python train.py --n_layer=14 --d_model=192 --n_head=6 --n_kv_head=1 --head_dim=32 --d_mlp=512 --vocab_size=1531 --activation="geglu" --norm="rmsnorm" --norm_place="pre" --norm_eps=1e-06 --positions="rope" --rope_base=10000.0 --rope_fraction=1.0 --qk_norm=false --attn_scale=0.177 --bias="none" --tie_embeddings=false --parallel_block=false --init="uniform" --init_std_qkv=0.04 --init_std_o=0.0496 --init_std_up=0.0572 --init_std_down=0.0572 --optimizer="soap_variant" --lr=0.00614 --weight_decay=0.0 --lr_head=0.00719 --grad_clip=0.5 --warmup_steps=200 --schedule="wsd" --decay_fraction=1.0 --decay_shape="linear" --final_lr_fraction=0.0 --batch_tokens=32768 --seq_len=1024 --doc_mask=true --train_tokens=153500000 --steps=4685 --dataset="wikipedia_en"
Each number is 128 + 24 x the weight over its row's rms, rounded and kept within 0 to 255. Layers, rows and columns count from 0. Numbers have three digits each. The size before them is the row's rms in percent of the matrix's.

# down: layer 3 MLP down (transposed), 512x192, rms 0.0572, rows 115-154, columns 0-47
# gate: layer 3 MLP gate, 512x192, rms 0.0589, rows 116-155, columns 0-47
# up: layer 3 MLP up, 512x192, rms 0.0553, rows 116-155, columns 0-47
down115 099:109097114086128109134068145121130112129155109132131131113124172141122143125099172097132128106073107098119155108083161105114096100140146136169088
gate116 091:136152166130166131124085143154143120155147110162101155092110126111164136122095140130142145136129120140119188117132135098097157115147121074118138
up116 095:118156170114144169108135113139129126152114083173151117108125135117142158149104121126141154169125149173065166078127118099121126123113110086156158
down116 097:127119170114075144110136139187113106131136138175124135152062106090153133118122150106123121088131184081146108111123156094106084121135120127056068
gate117 097:135114134108146120105106086123125135186128138145091156114090116118128107101100124109126136156115084145124138124100099105115157134138160152147166
up117 101:152155157157083153085055137140087128121149134142125133157160109120134126136132158137111161113107149168144091113093127104111124111147115135129124
down117 097:172200167136104182105167153137159169097173104119162094172130114141108150108151135092133144149150133174118159177147171130115091138099141137150108
gate118 103:096122140114144073086141127189094111127173101124154175110123115131163139165140112124087105166083123132109143110098111127106135137124108103140187
up118 106:141133130138152099132115134162129080137148089113154159144138135146159150138094134168125101131159108112143104101122155123097158094127122150129132
down118 102:127116110116124149140122071152109158162134126123070098143157153126134077123135118085124142116136121133145174134086114131108116135140124157106126
gate119 111:128098115115123161160131161138112105104110152139118148153124140137148148154166164144153130173145161117155132133112152115171159096135119137126132
up119 114:132134150156118143094112144110112103088150118119096121137081130079129123155101151127106144124130136130098155094159140069119129146135152107130113
down119 103:123113135135119141152175118116141088132157077111131165129084142113098104155098169137141129138125137111117148123168131128118143124098129136132157
gate120 082:166113141109104130068126134106080116143107124167137084118168133122136140147144109111128137119154138141136132123104144112113099145131137146142106
up120 078:115097084161191103184138141123144125122131147147097161147123148131145116109089143165128108120156137127127139116153133126136147107151106134127123
down120 087:156106130142105108140115103127105123101137109129104160131100151126126059115107104100147109151134151139148136126108158110135133134110109121144146
gate121 097:152160149130147122118088139126133081159125136132159167148151166151170128154127131158168115133184140122136092159138122110119122129128143155133094
up121 102:168134125158116140164136146108131101145135114135151080121128093120092107085136121067119134151121128148139136136185158126138100174108148140100164
down121 098:105127110103135112141134151151139112116120097111139166144159150132114114121154076132123153128178148116105104175129088152093164093113158110148152
gate122 102:118108132116097087099157143099085084128145110076125126113126107145142160109132144115123062118136096097128136149147161148130118180118081122109118
up122 103:136160149127094163181138112102117146117155088088171082171114102133123159156114150134139093131147135126127099134139128121155110159119107133154154
down122 099:095148115146109168106174147131098092124134163115103106127165093146134144139121134148134084117099127099123121155130117161121135123131096114107103
gate123 089:146160156111141111119126146104137114117107128104113164164148149128153169158169144127141118098090178118136161135111125104088125126128142093115106
up123 087:111097152121126076131129144142151108145120113140122126093145101135089113103132124145134147113120093118119145084124141169126166145115156143131167
down123 094:095121118126136122123135175163109112120162142113167128110089134138060124156086119173117121110144134131110098144110088093140138136149092116169138
gate124 094:166153159151122144165173144114156130135114160101124154156155113107133038157113132095138140105145120129093087112155123120110116145131111117103125
up124 096:096114114133126115085143153137085100088093120151120128107156113103106185143151115156084115144120118141105190111119104129178113145158103153140125
down124 099:141142133110093103110118088114134116099149140148166151122153145148153135103117113139170124144122117115114128135093168083168152136129120121127154
gate125 099:145113127074091124097104080181180150103174085155158141162146112164130139115090120120171151109143162123123109159135120099112151136114176103110149
up125 094:170122105152166129128154090128099122126106127135136124133106088096104109125105130153100146132141166180132127143114104105145113144152122126144142
down125 101:083103110155108159111181115131146122168150146117085134132178131128092138140135100104127142155145137154150141134133127127134132153103118130111141
gate126 102:164130176150130096144101100164088119112106143128115124142115123177108119142115115131158092152147105168102161147094108153085111164115088117107138
up126 112:154103169140170114131127112145080101099106145134141118148138091125130121141137099129157098125180150174137116131082127105143137139178133154140111
down126 109:164136142162130157111112125161117130134138167159140146101129118151111082135113164133134146101132132136149098118143109128173113144152167152097133
gate127 089:136109110124120141119115133152121123102141150132160146139136116073124098087170119147101123126148137098086100142139122165142121131109136115151124
up127 087:076085141113098156130143137099150156164071104132161099115070141124099118125103093171147120122138141187159157103173091107137165086149141128115088
down127 097:119154105115132161124131123133116127112161159091082126092149109104134120133162132157069108131140129089130119135120140184099123139133126110140151
gate128 114:109131137096126119099166137114164146130095102203108119166131144165168118123119095114150137154138124097151111144167171124174107138101129137144151
up128 111:166123108156147123124115129124102063118117124123141116108117124104095125136168111123099153117114162096093146086088114105115155152115134129099129
down128 112:137132143158086104104113068118111130144089087139149107128157124101137095123138131089144098161144159127096049111119105154097136144161112114145144
gate129 108:144138148141130130123160112128108105123105125083116171118098128146113140138189112087132143115128165142138108092127175103137085118100125154117142
up129 111:126150094151153112152065091107126074104094148085121107144112151098115174111146136117146139100123099109094124139112123161085141128113130118141126
down129 099:147138152151147149111150094088115114104100115120136145074153127096153106124152151109128082125139153114150143110152070125142098124159106111151111
gate130 097:133095145124147134189134131197124154112150124123118175133153077125137115107140158129120143118110126125147156138144101105116161127131127151132146
up130 091:123137150144156129117157106087114150151161165108143166148151093140124136071154123136121149109111092134176115135133106143128109133139151168113132
down130 098:163170165165162094148111179076161142133127159140118101092141140163104132123156095122102173138124121102128114153125115138118122115166132131127106
gate131 103:110168156120152144132099129146127109097124119114147096099165149149157100130173131160146108122132139119143142157125111100109106170108138130127158
up131 098:128161138147146137122069144122118127163141123124176148144143156129088130100141172119135131118141101126135096168168124128115124180178127130147137
down131 099:142164102129105160123167120117082147113093126144137149145136153145146151127126142126147154105179137127167130139115128132068130092156170147124125
gate132 103:107110090170153075135106096126134142097155135110137102090092097120086109163164134127113171087137143087116132155074146134120150123130126103119132
up132 108:134145140085157130167126156102092136103102109125109181116153127124142152091114119101149116122146105131157130091123109123183146149159085149108145
down132 105:129110137083134114163090092088120110099113115098165117109175163167143124119096097107142103136136086112104099111109152123145152146168124112130137
gate133 110:110102130129149137122111086116127124145093150129126116190147115135152119153114127128180152124141099162112129147086141147149134156116131130144151
up133 108:097173093161157130104114099126139158145161136122135133100151169086148117089145136112073103130190117102135099180093153130125128115142133154112099
down133 104:127125130101113181159147141136119113146124148147110153132103096147146137119127100124148178124102161119122158164155134167121117112104116096111156
gate134 102:125135128128110114101116128142122146094125140126108125183137142142148150138098119105131144170131152101129134116120147130128094126081119151085097
up134 099:169132100168115128145134113160103129164098128131117107121135133138180132134101132139107129134130094137116156138134161122128086137121105116129129
down134 100:127141110127125096108139136123121125146111149126104095114136111133151110166165141164130158078144118156150145097089079083117117089141113148111140
gate135 096:137148148139102158109120167155136120111125137105152168113175143133138111176136128146126153107139114116144079128111162131118137146148127112120147
up135 090:123142157137121159161099180105160119092112140098140157105140125147089097104134173164117137108160131087134100140118156139115150117112124146110157
down135 091:120148174122170113154148167107108164106130117152148095122094100097082158120181168122120102131157093128142149125145134113126128103137138162077124
gate136 104:123151124145118148118135109183140108169116096190113126157106072106142132179112152114183166093109133110121163091125114110112128145094061116105106
up136 097:142096121135131106128144170095121140160112160103138125146167147165100112080135050144097137140095095158095128128174156146109087167139145119104134
down136 106:118146118144128117107170187116144113123117101117142123163161088110135152155138136147092130120124154141099125091128110151113152141136120107099126
gate137 092:132131164188157142101131125134076115123125154159122110156128174147122117101149136083153140112136133143125139123113105110131151134129144139141100
up137 084:093123109132118131089135142101113142125170087140092117150127123115129199094133142163118140143139103147163144100116105139129097079151125112155092
down137 090:112150074138142137109117143134106138144156141139155098157120147123096138106099134071157157123117123103182096091117155119111143132129129150125106
gate138 101:159138113084122118133156101126131099127144109130128171151097150113123154171154112101128097148134074133115115151119119142115095145090154118103124
up138 107:096113165142127161186090136135155124097119110082127141169114119097140124122136099132125080128114156132086077087138124120145114120130119145109133
down138 098:113113155117125135124171158152125098121143112141114112161113126108135143120123082130160107097128137110152164102128132139140118148118106113102164
gate139 100:138097113135124113118140166144121131105125109125138076118142159140100128195131121131120115119173121117145132114107114137118151098086124162114165
up139 105:189123109100146132124159127106149141097139129102151113094146131179150082118096133090117154119093171157103177101156081086106128133084108132111143
down139 104:117161144135097120102118087151120109141094128086124163134148089120128120090126110112148172164137149164125100122136108107119093108110141123128106
gate140 108:103133118154161102140117109131104131150153150125108128138172126112125142143130125093151132158110168123124121078143134145096156105126125100116141
up140 107:146150128101137118158117149080114149143113125116136177121138107132149101105166143094104133139119149169131163120142144100134112095124111128132201
down140 102:150145150148132113164108142144143125116146147139118128091141103146127173170103094135111131123094140088142173121129127092148146149156097113164148
gate141 097:126155124133119155120101143147152125124079131114117160144148107138128158164100128089167164153186102191119157133131078188079119113129109163129139
up141 102:156127120124142126151104164119122138102118132109123179145147102140132150185164158110120183076112139081113152142138142163100139139135139162104114
down141 096:114135098142158139098123114147149121101113141118093128119111061142089120133140107102118169151161100125090133122138137134110151125108159148110143
gate142 093:110130127139107142097083161111151097139121148137091164132122087101109121120094142133131130158092135162139127098126140105137137128090068178125133
up142 095:164105116145103105073146107163086110142103110138122155098100125146119132134142161136085132082093106133093130138101118125148131129089138088138099
down142 096:089102145148165170122125128110145092134142173131144125145134142104141121125052137137182119170141130076130126100116135138116132154132131137130143
gate143 099:131094097133155154134098162135154117115124133170100146138080164157138112126140175120076124112159141118138121119128109107165151100128111076126123
up143 099:134162090121115137127118144097117085147115190130065140120110153162171102133136096125158120141118132126121139112128102103149126123140115086147086
down143 099:115166139146096162095094084125117113109130147095098151135119082133101126150107090118129143094117134090133136166118149092134114160117134142118112
gate144 094:102156090070168170115128176120151081163138104131180159103118116131120114129123153100144122166113137135149131137107132123098140115122149104107146
up144 091:144123113117150133132143170103105092105095128113152152128113134104102099148115168135184131146116130088152143144134132105123119069154145132108121
down144 094:139158105172115161108140121118063128101142130105120184120100106134140151093117142135138130156140117129148113140114175140122093090177139117135130
gate145 103:136141136116132124127091123126120118134128122098149163094124093177157132120134123145112108164123179091133127076144115126133137111148138144104149
up145 100:123150095150146120144155113174135151117110131145092121139141077152151097115162120101132149073130112124124110139128150108154114121094154117115126
down145 096:125110156116068140101069133129110120113105128138115113156138133110121141130115139134091155174153177127121158131108080152069090137163141142115172
gate146 115:095176096087132132135124127115091134102138102118089112126136138142149132116139149112133139087130109070138111174108147109124158123160113122120113
up146 104:121098131165185108139115129138107156132171164130115135145169081142118132171075130136106102127113133098085149134119129114105102136092111131109104
down146 108:176152100116139146122135123133178133147153120101163118123132135180142147141142100127136164106105144104130091111162165134139103119099118129143127
gate147 094:094141123144130100137131137162099145128183102138151165138115108135183134123129161135086136125155152155141145124117129123156095102130115104111113
up147 102:094149142109166134093089160129117126147115172116126129120170131122092100137086126130102134119110117111122118163121153119108122157066127158107150
down147 098:114087068128129137150172137094132127152116128141181118138147119166125159099122135164142103128091155152143134131150172128133157127107119141136096
gate148 093:122112136125150174145160138144110086144116140090121160122181160092145122147141118074116104121120089172079104124134094164109112103132162109155114
up148 096:126149109168124104150129114175135144117140125129103147119157155140121141143134130130152072158142124123101075116140176097128114141099153135139109
down148 096:107123151148089107169111134120106142093173172152117086162137149109093135148093130132152140137181154142166125124099121099124154140136128154128172
gate149 086:122141135126128131128127131119102134127130095147137127128104110124153133133126141125142097153123169132134117109108106137135139093115116148074105
up149 091:115123180106171138139124118097172154147133064098161107091200109135167120148116124143114157164102135118115133127111132122138103099100129097105142
down149 096:136134115138151145141137140118121143094128129155117118077181126143129077151163150145165135161087131164085133148160146117149104112150106141103147
gate150 111:084155118103137146178079171173145196180083112145129126164134168146121086120136107143142144135122085078121111124121139124128097145123150127109110
up150 112:153139136100136159112158138113091101138119133130106166101156149127129146135148172154113119113124106156147127108144151148128136130135110170140140
down150 106:134163090117143145147119160095156134177130131129128107136127130138108113130122139105072142165105104142084119115152131146166126164140117141092128
gate151 101:181176163144145114092130120103137150139093130086139128112131137156139177144115111093152140072156174130134106129166109185132119137113112126155131
up151 095:118116133125118122090155188106147157115165128120112140124125138148100103120169137127125143092116114124128147130099146119132142150076133134102097
down151 099:146126136139135079088106185121176109152163132137125151143174144114151080159133118097134150109099145113156151136125135097119117109143130127170116
gate152 085:100152162121173127125143105155131116137130122099113119100101121111140125120112135147133128132092118135107145149111136130116142110106167154130141
up152 090:142113161130157127120104140085068136073109114156128087111129112166111123139135128189131116076130112102086108165153129120159115144108119135158134
down152 097:127130149113173149098129106109119112077113117100121191125132139128131107105167112161132143140110168093117124164125107152132139138138118139127143
gate153 110:097079134097168191137137136109105140092084093124144129139146115142105139109123137153122110137154122150159157154106141121117161158131119131159128
up153 108:139101139099158144178084127073136165158103151126151168123189103096114117119088134125085146142180122129121165114105124101074106153125106106128121
down153 103:136132151087119125154150092138110152104112122140160140146125122119163126137175092168140101149147121131150119134152126145121120107109155140117150
gate154 111:114105112143155135128117149126165128151145126122091111098114096133117087113151127109145149098099096124185112150120137072135100162110168120098087
up154 091:127109134134117099134161103136124149114133137107144143166098107101136102133137164167163170132093090130160122138149153125101090149105141148107097
down154 093:177142107133105128134141134144101122130152146132127114146158109069114146151178166150174109131125091124199156101103111118111121087139153102180148
gate155 101:133110124103106132109145126149116118181147111143079135114094109085126130138094177138145076131112104155183138153135106100128153141117113097102112
up155 097:115124096133156138154142172112102112072082120151122150151112130110173172092122114148105159124119158093158107167119103118131132145127099079154137